config = dict(
    num_key_value_heads=4,
    vocab_size=4096,
    hidden_act='swiglu',
    norm_place='pre',
    rope_fraction=0.5,
    attn_scale=0.125,
    init='normal',
    dataset='wikipedia_en',
)
Each number is 128 + 32 x the weight over its row's rms, rounded and kept within 0 to 255. Layers, rows and columns count from 0. The size above them is the row's rms in percent of the matrix's.

# layer 8 MLP gate, 704x256, rms 0.11, rows 502-536, columns 64-127
size [ 91 104 103 100  91 105 100  95 102 103  99 102 107  93  87  62 102  98 101 100 103 100 106 106 100 104 107  95 101 100 105  97  99 104 103]
[[ 87 165  57 140 110 160  81 130 161 115  91 141  88  79 133 172 146 151 129 116 132  91 153 137  99 176 131 147 146  65  90 103 155 164 104  66 107 164 121 143 149 142 173  81 176 109 100 166 140 149 116  91 141 111  49 125 123 139 142 133 104  97 109 128]
 [107 128 118 114  87 109 162 135 165 156 208  86 129  57 118 127  19 156 138 203  99 129 191 123 153  80  76  99 139 134 169 142 113 159 123 154 144 105 137 141 135 114 132 161 140 126  82 113 150 195 157 120 114 112 111 122 153  97 113 120 128  91  75 108]
 [173 196 164 144 126 109 164 160 140 170 132 102 116 109 120 130 130 120 125 152 148  95 153 125 123 117 156 113 124 115  97 142 150 165 130 155 158 182 104 164  87 147 133  84 107 133 150 104 116  90 179 159  78 171 205 165 113 176 122 143 110  97 132  60]
 [109 113 176 128 126  95 186  69  75 138 119 151  68  75 106 183 148 147 157  83 161 139 143 125 134 128 158 102  95 139 168 152 166 125 142 112 156 139 160 152 182  90 135 135 145 113 106 136  95 118  90  91 106  94 112 160  98  75 183 211 137  83 102 127]
 [118 125 159  93 128 118 102 130 156 126 137 191 103 143 158 146 128 159 144 124  99 143 133 175 159 116  96 110 130 116 132  98 128  90 119  61 113 146 115 142 138 142 154 130 116 150 137 156 134 116 121 115  83 113 128  79 143 130 140 107 165 123 127 149]
 [136 132  53 153 161 118 138 117 134 156 137 177 101 183 144 121 149  76 123  78 128 122 101 105 134 124  82  77 175  89 138 141 159 151 122 177  70 201 164  98 145 159 127 166 124 102 204 146 198 157  96 112 112 133 131 145  86 127 108 141 146 148 114 108]
 [137 176 131 135  95 132 145  99 107 146  83 153 135 132  97 172 139  73 130 131  92 138 119 127 134 137 116  93  98 185 146 107 148 185 115 118 107 151 155 173 159  99 147 195  74 106 131 101 107 148 203 159 111 135 179 148 161 136  81  83  80 119 184  94]
 [113 141 134 173 128 121 165 120  64 123  92 123 155  64 203  60 166 175 164 130 116 152  62 122 151 141 166 107 158 149  76 126 136 121  86 158 159  85 104 118  93 135 148 102 139 158 108  64  83 122  78 155  77  79  72 131 121  92 125 187  95 152 146 114]
 [148 108 131  97 186  49 134  93 129 106  85 160 131 125 112  98 106 126 100 159 120  57 111 120 121  92 134  80  98 151 138 160 155 130  85  97 110 112 148 117 173 171  96 137 155  98 121 158  96 131 104 122 129  82 150 135  38 106 206 115 187 119 158 134]
 [105 149 174 149 140 114 101 134 157 157  95 111  89 184  95  95 146 200 159 179  84 133  97  96  84 139  97 155 112 146 127  33 114 145 202 171 117 114 107  99 136 111 160  86 102  97 123 147 123 101 157 133 134 121  89  99 125 164 119 207 132 144 146 122]
 [113 127  47 112  79 123 104  84 154  82 115 110 233  99 148  88  61 159  81 162 116  72 180 135 149  64 116 151 129  92  74 149 125 131 126 136  71 175 125 155 149 127 142 123 115  97 168 110 151 194 148 118 137 164 183 112 151 105 144 176  74 169 102 109]
 [119 111 156 161 114 126  61 179 117 105 171  95  95 176 160 114 114 114  90 205 180 175 124 182 117 102 147 113 128 158 176 161 153  76 130  92 178 138 112  61  99 131 118 136 130 151 152 147 150 119 136 115 163 105 121 124  78 144 124 132 156 153 132  40]
 [122 128 127 147 145  79 156 154 145 134 151 114  77 192 126 127  99 121 153  92 166  81 115 106 139 136 131 136 150 133 137 166 198 129 234  94 134 142 149 120 103 126 159 151 135 108 167 131  67 190 163 128 132 121 122 180 118 119 198  72 138 122 109 110]
 [155 137 125 147 116 101 100  39 102 109 104 152 101 104 104 173 109 157 161 146 110 139 146 108 150 160 122 160 119 144 139 105 130 168 149 131 142  40  72 188  90 140 102 172 129 112 101  88 102  87 128 101 108  54 139 141  99 135 159 150 132 127 115 160]
 [149 168 125 105 151 131 144 161 107 117 103 116 140 140 120 115 109 169 133  88 113  70 145 161 157 106 164  46 142 160  95  88 168 119  91  74 108 132 140 128 163 166 159 106 158 142 131 113 132 156 112 134  93 161 185 130 130  63  99 137 170 130 117 133]
 [103 101 131 143 155  86  85  62 108 117 103  84 106 178 156 100 160 108  84 126 146 181 142 138 154 131  99 180 138  80 125 138  99  78 110  77  83  72 123 125  72  71 106 166 154 128 111 103 146 100 100 142  45 110 166  84 164 143 129 129 158 141 118 156]
 [152 151 170  84 176 116 161 156 101 127 172 133 131 111  98 144 149 130 174  99 138 155 145 102 123 171 131 149 173 121 167 151 147 149 136 180 137 118 103  95  69 190 141  87 180 129 174 138 121 155 119 186  97  82 139 161 113  96 130 145 132  81 124 168]
 [104 135  86 154 152  91 124 140  82 136  98 124  94 112 130 141 125 186 187  69 169 139 114 127 158 108 183  98  85 114 141  98 132  89  89  16 133 128 134 158 152 160  83 146 145 179 144  89 138 137 138  85 114 135 144 143 115  95 137 112  97 126 120 123]
 [103 194  75  66 126  94 120  98 147 108 111 111 109 167 160 109 146 142  94 151 123 147 151 155 100  84 136 126 114 179 130 146 111 170 108 120 167 191  86 188 188 141 138 135 128 101 125  60 126 144 180 107 117 163 183 140 204 111 121 149 128 150 124 122]
 [184 127 120 147 139 166 144 138 169 164 219  89 104  98 161  77 152 163 125 194 115 182 204 123 106  89 103  66 200 194 176 127 150 158 109 134  67 161 110  89 116 157 113 195 123 126 120  95 165 108 186 129 107 124  69 128 181 103 162 153 146 120 102 155]
 [149 149 171 142 129  90 130 104 125  84 123 169 137 163 115  89 155  84 108 143 105 132 109 168 105 152 149  68  90 118 115 188 122 115  82 159 109 118 131 171 126 130 114 138 119  93 175 119 113 142 154  71 153 110 111 112 189 115 107 107 153 168 117 143]
 [131 120 149 180 102 109  56 153 157 138 156  91 137  72  70 156 194  71 104 105 110 159 137 118 141 142 114  90 118 163 104 150 156 182 132 102 118 128 144 105 154 147 120 173 140 166 178 170 115 136 175 112 121  87 170 129  99 108 110 164 169 144  81 146]
 [131 175 112 124 115 162 160 100 112 133  87 209  50 144 110  88 148 114 110 130 176 163 126 126 146 136  95 145 123 104 117 142  69 206 167 106 111  85 115 125 145  68  88  96 124 142 218 157 156 197 115  95 130 158  62 135 124  73 134 162 165 104  89 109]
 [223 138 124 109  95 101 127 131 170  93 111  93 131 157 146 129 161 126 132 148 144  92 161 120 113 163 129  84  91 160 154  73 113 148 139  60 132  93 152 144 138 117 135 124 130 149 165 137  85 126 104  72  77 183 129  92 139 131 127 166 128 147 157  97]
 [207 142 155 152 167 107 111 128 100  95 143 115 133 127 109 170 126  94 113 114  55 126  87 131 141 185 135  81  54 106 136  73 159  85 117  85 192 175 103 125 180 140 146 133 101 153  90 152 149 117 134 135 113  71  82 126 108 109 148  99 138 172 169 152]
 [100 145 128 131 125 107 187 119 109  86 119 176 126 109 146 125 129 104 143 147 121  97 108 135 160 186 183 129  89 101 131 206 141  98 148 150  89 155  92 115 115 117  81 119 160 154 170 150  73 145  90  98 106 121 114  49  97 100  72 153 119 103 165  88]
 [137 135 127 122 132  91 147  81 141 165 210 107  99 141  91  67 117 152 142 123 132 127 158 113 161 133 170 108 154 134 111 131 167 175 155 164 115  76 167 109  61 135 118  92 159 107 147  97 175 148  71 144 129 107  94 140 110  77 105 110 142 115  95 128]
 [106 149 104 178 135 115 131 107  62  90 136 154 138 119 138 125 106 152 154 142  86 133  94 158 115 168 103 128 156 119 124 116 121 161  99 127 173 167 134 117  91 105 125 139 153 146 103 110 103 114  58 152  97 149 173 196 124 129 125 136  61  35 136 126]
 [141  53 175 134 100 106 135 117 169 140  87 138  90 157  90 118 131 155 163 125 172 141 122 120 109 103 146  94 136 154 159  74 154 126 126 113 140 131 101 135 114 162 134  87  93 218  66 156 110  80 136  83 143 118 128 169  99  82 136 125 145 118 121 180]
 [197  71 121 122 104  53 104 153 124 150 102 199 120 155 115  81 163 101 151 131 173 102 119 125 134 163  98 112 169 109 105  48 183 171 138  39 170 122 132 170 142  98 137 124 192 156 110  90  99 131 130  98  86 109  98 122 134 104 118 169 166 135 105  89]
 [151 145 170  73 104 124 128 129 126 141 126 168  89 102  92 157 179 151 170 166 160 115 112  90 125 101 151  99 137 149  96 102  90 140 104 188 124 133 110 103  58  83 135  89 172  77 166  87 132 168 126 134 132 170  99  66 168  80 133 167 106  84 122 168]
 [151  93  77 136 116 125 118 125 133  84 138 107 112 120 124  93 221 172 103 100  97 149 112 123 176 153 116 119  89 105 131 124  92 118 141 100 130 133 137  85 139 144 129 135 132 113 168  89 186 169 131 102 130 117  86  81 125 100  93 152  87 109 180 129]
 [ 66 148  89 138 138 109 122 128  85 121 112 132  78 144 146 154 182  70 124 108  97 181 124 132 138 149 118 155 112 138 128 147 111 121 185  94 108 129  47  70 139 167 152 116 177 198 175  92 101 117  81 100  90 142  82 156 170  74 131 171 151 164 159 183]
 [177 101 117 126 114  98 100 154 129 129 147 188  76 114 168 129 154 102 102 115 110 145 152  53 159 103 131 119  86 158  81 177 131  69 123  63 125 101 151 126 104 155 158 116 156 152 143 110 129 138 151 167 143 140 180  44 103 145 162 122  86 137 175 126]
 [150 130 131 173 155  97  91 153  79 176 100 120 112 151 129 105 193 207 176 131 145 135 103  61 140 152  90 110  86  84 128 154 124 150  68 133 174 159 124 140 102 165 112 101 162 154 116 153 114 130  96 123 105  96 140  96 177  95 103 116 119 167 163 112]]
# layer 8 MLP up, 704x256, rms 0.112, rows 502-536, columns 64-127
size [100 104 101 100  92 105 101  95  97 104 106 100 107  91  93  67 103 102 102 103 105 104  98 106 102  99 100  98  99 102 100 102  98  98 104]
[[107 123  85 111 139 122 161  41 143 123 118 112 106 158 140 168 123  98 147  98 145 118 141 150  83 138 192  92 161 108 137 131 137 140  79 131 130 144 169 140 103 103 109 121 134 165 141 105 104 168 148 100 141 144 160 126  78 138  91  89 123 126  86  68]
 [191 122 162 131 155  77 169 113 146 101 143 165 154 158 208 139 148 116  88 153 145  91 118 146 142 115 164  75 113 134 177 146  66 119  96 106 119  85 124 107 119 128 138  83  94 136 123 167 142 181 103 106 117 122 113 101 163  96 121 169 109  93 116 145]
 [132  62  94 151 121 168 112  92 108 160 101 155 133 142 138 127 109 142 149  73 192 157 130 119 160 185 106 202 194 129 136  66  89 117 105 169 120 162 122 121 123 104 116 150 137 110 122 191 133 119 120 123 180 109  95 116  88 160 139  93  77  61  87 125]
 [141  97  89 109 128 168 154  94 170 143 141 145 114 107 148 159 129 103 133 129 125 136  92 140 139 121 106 120 114 125 118  88 118 205 155 154 138  82  96 165 107 103  92  90 121 126  55 124 141 148 118 131 201 152 144 131 101 118 123 125 173 204 125 170]
 [157 158 101 123 132 105 124 116 109 135 117 165 149 128 146  97 185 160 150  81 105 108  74 125 112 121  73  79 128 120 134 145 160  42 122 128 137 153 174 149 160 121 177 186  87 125 163 161 130 176 115  96 140 119 109 142 191  95 114 113 204 187 134 109]
 [121 107 111 104 117 117  21 160 103 178 106  94 144 110 137 107 196  77 106  80 125 132 109 127  95  92 167 129  72 128  94 139  90 106 124 107 181 135 169  65 121 161 161 141 105 148 106 119 147 142 136 103 148 144  93 128 116 140  97 104 151 198  81 102]
 [161 130 147 178 182 124 110 111 137 150 116 132 127 127 102 139 134  94 140 103  99 159 178 122 123 112 144 144 116  75 133 134 137 107 179  81  93 142 192 115 186 132 136 116  49  90 127 125 123 110 145 125 139 109 146 119 197  79 180  63 117  73  91 127]
 [110  95 180 143 130  88 132  90 100 151  66 112 181  57  99  98 121 131 210 171 107  98 162 121 128 108 109 188 153  87 112 128  99  79 128 186 139 139 144 123  86 135 145 100 165  86 158  70 114 142  87  74 145 102 129  98 110  86 130 133  96 134 170  96]
 [137 146 171  99 139 116 141 148 145 112  99 107 163 127 132 190 160 107 121  91 109 119 102 175 155 118 111 115 123 147 112  96 132 167 107 133  80 172 166 106 132 113  93 132 130 137 136 139 154  70  85 113 137 114  93 125 148  87 145 157 163 121 235 112]
 [115  97 117 112 121 133 120 198 182 186 109 170  51 102 136 109 151 134  95 110 100 152 140 102 115  90 115 161  78 122 142 198  75 158 185 178 145 125  97 165 129 117 101 111  96  99 108 125  97 148 157 118 134 121 164 125  59 147  81 138 172 110 201  95]
 [162 118 110 113 119 152 106 105 105 100  79  91 217 121 132 104 124 196  96 148  96  92 128  66 109  98 101 120 185 114 164 133 124 141 158 159  85 102  94 109 123 119  93 136 104 160 128 158 155 129  46 135 107 158 180 199  72 138 155 166  90 204 116 127]
 [122 101 167 145  93 106 157 108 145 130 133 100 146 204 138  64 107 109 125 182 153 132 199 160 120 120 211  83 114 108 129 122 132  86 138 110 188 134 118  97 100 183 130 138 128 113 183 188 120  51 192 122 185 104  93 108  87 162 130 155 184 101 169  69]
 [ 97 182 129 113 191 121 137 178 152 133  66 151 151 168 113 121 137 117  83 177 123 101 114  80 134 139 113 192 154 120 143 160 177 140 153 132 134 116 125 147 121 132 105 107 161 198  94 145 132 163  82 110 198 136 152 170 144 148 142 146  94  98 120 141]
 [114 120 105 141 145  70 114  69 120 112  74 170 100 166 112 129 142 121 177 155 154 197 130 110 190 138 164 167 121 164 221 148 138  93 114  96  83  51 126 133 108 124  91 154 121 108  86  82 114 132 121 110 158 122 174 151 144  79 126  77  80 163 139 125]
 [132 148 113  99  99 111  94  97  81  94  59 118 108 119 143 138 150 152 112 121 144 123 128 114 190 154 110 119 154 138 118 147 111 119 144 158 131 150 122 113 111 158 109 128  84 154  97 192 162  91 111 114 107 122 170 100 125  79 129  55  83 109  70 121]
 [126 138 126 119 106 163 140 125 125 117 193 143 115 153 128 123 112 122 145 104 136  72 125 168  97 139 115 153 151 216 126 186 160  76 207 160 151 143 158  85 156 147 168 120 128 113 151  71 136 144 120 163 205 160 118  76 150 117  79 103 160 103 123 150]
 [156 135 146 136 172 141 120  91 104 108 171 114 134 154 134 157 201 101 108 102 147 134  72 130 125  99 128 126  53 117 137  98 183 196 126  96 150 165 105 176  96  84 121 136 131 140 119  89  62 141 109 110 140 127  89 153 128 123 155 114 147 118 108 166]
 [143 112 123 120 231 110 134 106 136  97 161 186 168 151  75 174 111 121 137 119 143  97 158 175  86 178 160 197 166 106 177 166 137 113 136 106 154 153 140 196 120 134 158 118 179 130 170 156 193  72 193  94 167 126 138 129 134 129 139  98  92 101 171  94]
 [136 164  65 100 102 106  68 111 167 160 148 113  97 123  88 136 151  99 119 128 216 109 134  87  79 110 141 179  62 112 149 192 124 130 133 134  88 114 187  96 118 143 180  78 127 136 148 106 138 134  72 120 109 117 128 222 164 130  83 170 131 109  94 169]
 [189 122 172  88 149 157  87  88 137 120 121  88  62 111 113  91 106 163  81 134  77 115 167 112 147 137 128  93 176 187 149 148 127 121 128 107 172 162 161 110 112 133 103 186 152 113  76 114  95  69  92 117 106  52 137 153 114 112 108 159 146 174 143 136]
 [126 137  85 111 111 137 124  92 143 129 124 139 157  99 110 174  85 159 167 138 137 167  89 102  99 111 118 169 155 146 128 146 167  92 185 161 131 159  82 109 127 129 118 120 111 173  62 164 128 163 121 177  96  95 117 125 131 149 147  85  81 101 141 177]
 [136 119 166 153 144 111 136 144 114 152 142 125 146  99 132 145 175  83 173 111 138 111 116 105  81 141 149 108 118  88 124 145  95 133 111  94 142 122 140 161 167 151 101 103 145 127 129 147 177  77 159  58 162 138 178 151 171  97 120  92 103 116  94 136]
 [159 156 125 127  63 132 121 151 134 112 135 137 121 168 106  85 192 114 132 102 119 117 141 129 124 121  95 148  77 102 128 128 127 140  49 150 116 117  83 110 139 144 136 132 160 156  90 167 151 157  96 134 161 152 131 130  83 119 165  45  98 148  92 113]
 [138  67 146 155 158 137 148 132  68  58 128 154 127  91 132 110 119 127 144 146 120  89  92  87 108  90 179 115  88 102 154 135 124 111 106 113 100 123 138 122 145  98  54 124 142 100 110  99 121 155 105 121  91 106 159 102 119 115 200 146 132 132 124 181]
 [139 189 130 122  97  83 116 147 174  87 148  98 155 141 159 177 107 107 108  88 127 164 144 112 161 138 122 153 142  99 176 106 113 122 156  77 141 117 166 120 141 155 105 158 122 115 119  88  64 112 122 106 209 122 143 102  72  98 159  66 151 149 120 159]
 [174 139 142 101 165 123 128 179 143  90 176 100  90 151 115  93 139 122 118 165  58 168 138 102  90 125 176 130 129 120  76 166 109 100  97 141 117 128 113 117 141 172 106  72 148  95 100  70 110 115 146  84  59 165 147 139  93 103  91 175  75 135 154 174]
 [127 149 138 146 124 110 154  89 149 113 106 146 144 145 164 143 118 166  81 133 128 124  87 140  78 159 125 154 132 100 144  90 112 134 165 130 117 164  71 148 132 160  65 150 105 178 134 135 191 153 101 164  94 161 131 122 110 120 157  77  62 124 114 114]
 [114 106 113 178 125 167  71 159 141 125  80  83 103  78  99 140 141 131 149 128  95  98 103 185 108 103 145 143  98 124 165 158 166 126 151 133 125  96 119 105  98 137 161 149 101  98 131 176 154 175 151 126 108  68 112 116 106 166 109  87 147 151 180 133]
 [140  98 175 134  65 150  91  61 109 105 146 107 184 146 207 127 165 145 115 138 151  88  84 111 190 143 144 111 119  86 116 185 136  95  91 114 124 178 123 115 104 138 162 134  58 134 102 130 153  93 115 149  92 106 132  97 182 174 118 183 169 152 105 140]
 [119 122 165 157 123 125 160 114 151 116 173 145 143 168 116  69 118 132 148 148 132 101 144  79  82 139 126 150 147 119  92 101 144 123  80 113  83 130 105 128  98 115  65  85 124 151 125  93  77 159  96 145  94 124 113  86 123 110 118 103  93 107 133 157]
 [121 139 220 159 140 213 114  91 161 128 142 119 152 117  52 147 113 108  88 158  66 114 137 128 175 133 125 150 152  93 151 117  85  91  89 111 148 105 142 176 143  95 143 113 148 113 128 143 132  89 139 142  98 105 125 111 110 130 108 106  83  97 146 195]
 [163 175  85  96 124 120 154 130 110 115  93 144 127  94 142 127 104  97 163 160  74 108  95 166 111 152 140 153  84  86  81 116 100  18 202 125  60 123 142 156 119 173 111 181 143 155 160 136 142  97  80 105 123  91  52 169 167 123 183  93  66 154 170 121]
 [176 181 116 178 178 153 119 154 136 132 123 128 184 156  83 125 115 128 195  98 169 108 119  90 157  89 196  91 107  98  96 133 108 134 138 134 169  92 144 144 191 176 188  87 108 149 157 142 127 125 183 168 121 154  90  96  87 151  83 141 172 131 129 102]
 [ 92 218 127 191 111 180 102  88 180 111 117  86 106 105  75 127 125 122 119 164 170  85 175 123 167 126 105 171 102 166 187 110 165 170  70 145 165 149 149 133 154 144 116 106 150 111 176  98 140  83  69 130 119 143 157  91 142 135 162 160 118 196  83 137]
 [ 70 154  75  95 193  74 123 118 118 123 112 161 111 142 100 123 121 119 118 151 100 122 116 133 172  82 173 159 145 120 111 152  87 180 140  76 119 141  53 115  98 104 141 141 122 182  69 104 170 100  70 139 154 161 141  96 128  99 101 128 137 140 150  93]]
# layer 8 MLP down (transposed), 704x256, rms 0.0628, rows 502-536, columns 64-127
size [ 99 103 102 103 100 109  97  98 103 103 104 100 106  91  90  72  98 102 102 104 104 102  97 104 103 100  98  96  99 102 105 101  95  97 103]
[[ 95 138  93 152 144  43  60 124 140 149 139 136 144 118 136  91 155 106  92 104 173 120 172 166 150 165  86 107 148 101 103 156  44  62 181 161  74 154 122 113 152  94 145 100 115 175  68 137 151 119 152  96  54 115  63 130 134 121 128 135  81 122 156 108]
 [128 142 148  79 128 107 116 142 168 171 127 116 120 106 141 113 166 166 115 148 157 121 116 186 188 107 110 158 102 118 183 102 176 126 163 120  75  97 111 154 129 116  43  80 149 146  85 165 113 150 133 182  87 142 114 161 107 169 170  61 125 161 130  62]
 [128 127 109  96  88 150 140  65 133  90 105 157  88 121 126 108 118 177 209 141 171 181 161 106 150 137  99 207  88  95 135  93 143 131 162 145 143 135  99 144  78 113 117  97  82  92 122 142 192 128 103 128  75 184 110 134 151 177  76 116 132 132 106  98]
 [ 71  96  93 134 110 177 115 124 138 134  60 163 126 191 110 121 148 160 125  75 116 176  81 106  94  59 181  70  80 112 141 103  90  77 145 119 122 183  49  96 144 166 157 138 116 193 142 102 187 129 140 123 129 121 151  73 131 105 116 171 149 134 110 101]
 [109  89 116 111 122 152 146 159  99  76 135 130  99 131 139 156 139 128  90 162 145 117 159 122 122 117  99 132 168 116 156 108 114  70 132  65 132 108 150 183 184 133 194 145 147 129 154  99  89 101 116 107  41 113 122 137 172 195 105  98 155 125 144 181]
 [178 119 108 148 174  93 130 127  84 176  79  68 118 137 164  90 122 148 165 140 109  70 161 130 138 150  87  83 104 131 154 146  83  73 124 120 110 140 124 108 117 164 145 134 125 196 110 150 151  53 132 109 130 137  46  65 140 117 111 111  93  66 145 155]
 [125 101 142 165 139 118 123 150 129 143 126 108  86 134 105 135 160  96 228 148  45 140  95 151 125 117 128 141 147  96 155 149  63  64  92  70 122 122 121 139 102 126 103  96 134  88 168 126 121 169 194  91 106 131 143 112 136 136 128 106 116 116 111  62]
 [155 113 149 126 109 122 156 140 114  77 143 109 133 120 173 132 138 125 116  90 112 115  91 124  87  92  80 185 131 143 111 116 128 133 153 102 168 170 138  52 155 143  86 121  97 136 149 167 154 112  96 170 129 167 143  96 160 148 144 172 171 168  82 148]
 [170 113  95 156 107  99 114 131  97 132 111 118 135 150 131 144 119  64  67  69  97 132 127 114 156 166 148 121 153 150 144  65 131 189 154 101  65 155 166 133 113 125 160 162 119 106 112 108 159  84  90 108 117  96 105 140 151 107  96 143 121 166 166 127]
 [132  74 121 144 116 154 137 166 117 154 161 135 162 144 106 139  80 102 157 202 159 166 137 128 100 217  74 135 172 109 100 175 109  43 113  57 136 134 141 125  88 158  79 140 156 125 122 124 149 130  96 148 148 116 132  97 146 150 120 138  75 132 128 155]
 [111 201 129 137 117  66  73 120 187 107 123 142 142 154 122 106 133 127  68 126 164 127 143  38  82 101 110 126  77 100 145 114 114  56 103 120 151 190 136 158 109 117 113 148  89 148  97 113 173 108 110 151 109 143 115  79 202 114  85 172 231 237 158 170]
 [138  87 100 130  93 159 126 173 145 100 200 156 151 134 145 135 132 207 125 140 145 131 134 144 131 177 153 181 102 137  93 150  91 107 127 139 146 140 141 102 118 137 135 169 178 165 111 128 110 169 139 124 124  91 198 105 156 165  88  73 140 121 179 131]
 [152 155 123 130 143  94 131 107 127 156  59 127 142 169 106 152 169  70 109 154 154 130  78 163 127 113 150 105 126 116  84 149 148 167 132 150 121  90 125  98 136  59 136 177  83 195 119 137  77 150 115  79 168 168 184 212 147  86 127  81 173 100 120 110]
 [ 73 110 153 119 159 125 145  97 176  95 123 169 122 142 107 157 104 133 105 132 104 152 154 149 127  92  78 114 156 124 113 120 138 126 149 148 136  84 121 114 149  85  91 172 106  92 126 126 137 157 120 135 106 103 139 121 104  86 154 142 194 134 138 142]
 [170 107  87 152  99  68 145 177 142 160 137 108 143 137 153 153 150 132 144 118 153 169  87 116 110 122 120  82 177 110 115 127  86 130 154 175 143 116 131 121 122 100 129 118 100 143 101 148 113 185 129 126  14 141 155 147 146 148 157 131 155 117 140 108]
 [167 109 108 117 131  85 151 162  88 178 116 150  99 108 112 134 131 137 135 171 199 114 158 180 152  91 174 104  99 122 137 129 152  77  90 102 124 154  85 143 109 147 141 115 149 151 122 180 105 127 195 114 119  79 102 181 103  97 147 161  69 172 135 130]
 [119 121 114 185 178  81 163 144 135  70  91 161 143 161  91 163 164 140 148  96 136 149 112 115 235 118 163 171 137  82  90 166 144 197 131 112 158 129 108 106 184 172 104 193 172 150 114 123 113 160 126 152 199 127 124 117  64 115 172  42 148 153  89 126]
 [160 120 121  82  35 188 110 142 103 141 134 134 165 119 124 119 142  85 100 160 121 187 128 149 154 149 189 187 173 149 154 118  80 114 232 168 131 124 177 191  84 119 131 147 115 105 173  68 147 131 121 112 146 107  93 115 105  81 124 134 132 116 150 111]
 [131 132  86 104 159 111 138 133 154 121 151 118 175 136 139 151 151 191 123  61 158 157 164 123  44 151 157  92  80 174 178 145 137 101 146 135 148 127 222  95 122 129 113 138 133 143 120  95 100 127 120  96  86  40 111 123 133 116  75  95 116 153 131 167]
 [173 109 123 118 155 113 125 107 160  47 107  64 169 131 164  86 118 119  65 159 133 129 155 112  95 127 141  88 166 131 179 167  83 102  69 133 151 100 146 111  90 127 145 138 125 142 159 187 151 108 124 155 126 149  54 124 146 110 112 163  98 128  83 108]
 [104 133 126 134  98  89 117  74 150 112 105 119 211 101 153  96 159 114 115 143 182  69 117 156  73 233 147 162 114 119 109 110 131  86 218 154 158  88  91 175  84 171 177 160 156 110 116 184 170 120 137  79 172 102 148 164 102 152 152 140 119 137 124 149]
 [122 129 129 149 163 134 125 172 115 171 145 108 163 128 150 166 155  78 137 117  88  91 217 137 148 138  80  75 185 196 120 187 119 124 164 139 120  77 168 144 139  93  59 118 139 118  88 152 115 114 137  94 141 155 126 124 199 131 128  95 106 145 151 160]
 [160 114  83 189 108 125 137 153 182 125  92 132 123  88 173 107 157 119 180 166 148 103 114 134 168 161 133 108  48 136  66 157 150 142 133 118 141 119 159 202 138 118 134 144 164  60 160 185  91 184 140 119  88  65  98  99 134 145 131 161 139 119 141 131]
 [152 129 175 165 123 176 113 114 106 120 130 115 152 123 102 123 184 133  89 104 105 169  56 144  97  77  96 101 152 210 143  98  49 141 151 117  94 105 132 101  73 171 118  93 178 140  73  91 112 114  85 130  73 141  95  85 132 156 127 184  96 160 154  88]
 [179 163 135 137 171 131 124 126 147 143 179 161  72 100 115 175 175 153 104 142 132 173 150  91 174 132 130 156 131 109 186  84 114  90 164  85 150 187 111 150 113 188 129 185 134 143 150 149 125 139 173  88 137 136  92 108 100 121  93 123 152 141 153 126]
 [134  97 113 102 153 110 167 170 148 117 117 132 117 119  77  83 124 177  80  84 109 135 101 145  69  66 145  89  96 144 121 133  67  40  92 117 129  81 168 137 110 126  94 112 105 185 148 130 132 158  95  65 109 134 115 165  51 151 123 147 125 152 100 138]
 [108 111 122 161 144 176 198 135  93 182 116 122  79  98 184 129 115 134 147 141 114  79 153 154  97 129 103 110 142 114 120 138  96 140 104 142  79 166 149  55 136 143  89 185  92 104  25 100  91 114 118  59  94  54 157 168 167 109 104  87 172 117 141 148]
 [132 115 139 142  37 153 173 119 119 185 141 169 199 177 107 157 148 198 127  65 114 159 117 151 123 129 135 103 129 141 124 126 119  78 133 125  71 157  92 132 121  96 125 154 156 155 130 115 133 143 139  62 144  76 119  68 137 165 142 109 145 164  42 187]
 [184 111  82 139 173 136 157 157  76 151 123 143 152 194 159 147 107 125 107 162 123  96 130 116 150 106  71  68 164  64 151  72 167 112 144 163 115 134 116  75  84 100 156 144 146 128 197 140 146  91 147 117 209 115 105 138 140 149 142 128 130 109  94 110]
 [ 98 141 108 115 156 108 120  85 180 128 190 118 146 160 104 139 119  94 104 126 131 120 139  79 117 115 140 126  67 180 142 160 145 160 171 119 125  80 100 106  82  83 165 126 105 110 104 141 179 121  84 184 141 125 203 154 116 100 122 113 113 164 125 184]
 [ 72 124 146 145 146 134  82 146 154 101 132 115 196 134 147 132  91  74 155 157 163 136 136 128 112 146  99  52  78 148 174  63 114  88 140  85 136  83 191 110 113 168  83 122 141  87 127 163 106 135  67 163 123 132 151 109 124 168 133  53  65  60 143 164]
 [121 162 152  71  56 133 101  96 168  90 119 114  97 153 149  94 129 102 156 166 120 107 129 124  79 130  76 141 168  99 134  93 157 167 115 107 105 155  97 115 132 151 108 143 122 119 122 124 109 178 107 225 154 102  84  53 129 104  82 103 194 140 164 182]
 [122 110 101 108 141 139 148 146 101 120  94 146 158 137 115 154 114 153 105 146  92 120 162 129  82 116 131  58 102 102 126 182 149 114 161 147 127 195  98 159  60 178 160 119 143  71 132 111 163 120 176 141  98 117 121 123 192 165  48 141  94 158 144 138]
 [ 87 112  79 162 120 110  82 121 120  93 129  69 133  65 109 164 169  53 100 189  83 111 122 166 184 161  94 102 101 194 145  91 143  89 143 107 137 160 133  26 156  81 144 117 132  84 157 106 106 131 148 128  77 113  95 114 124 121 142 122 113  95 136  97]
 [117 133 122 147 166 106 136  88 165 145 137 108 113 138  40 174 176 112  80 171 126 171  97 150 138  53 127 116 156 149 160 162 156 221 101 188 117 123  91 129  66 127 151 113 122 150 168 125  75 108 112 137  84 133 155 145 134 129 185 133  93 155 121 191]]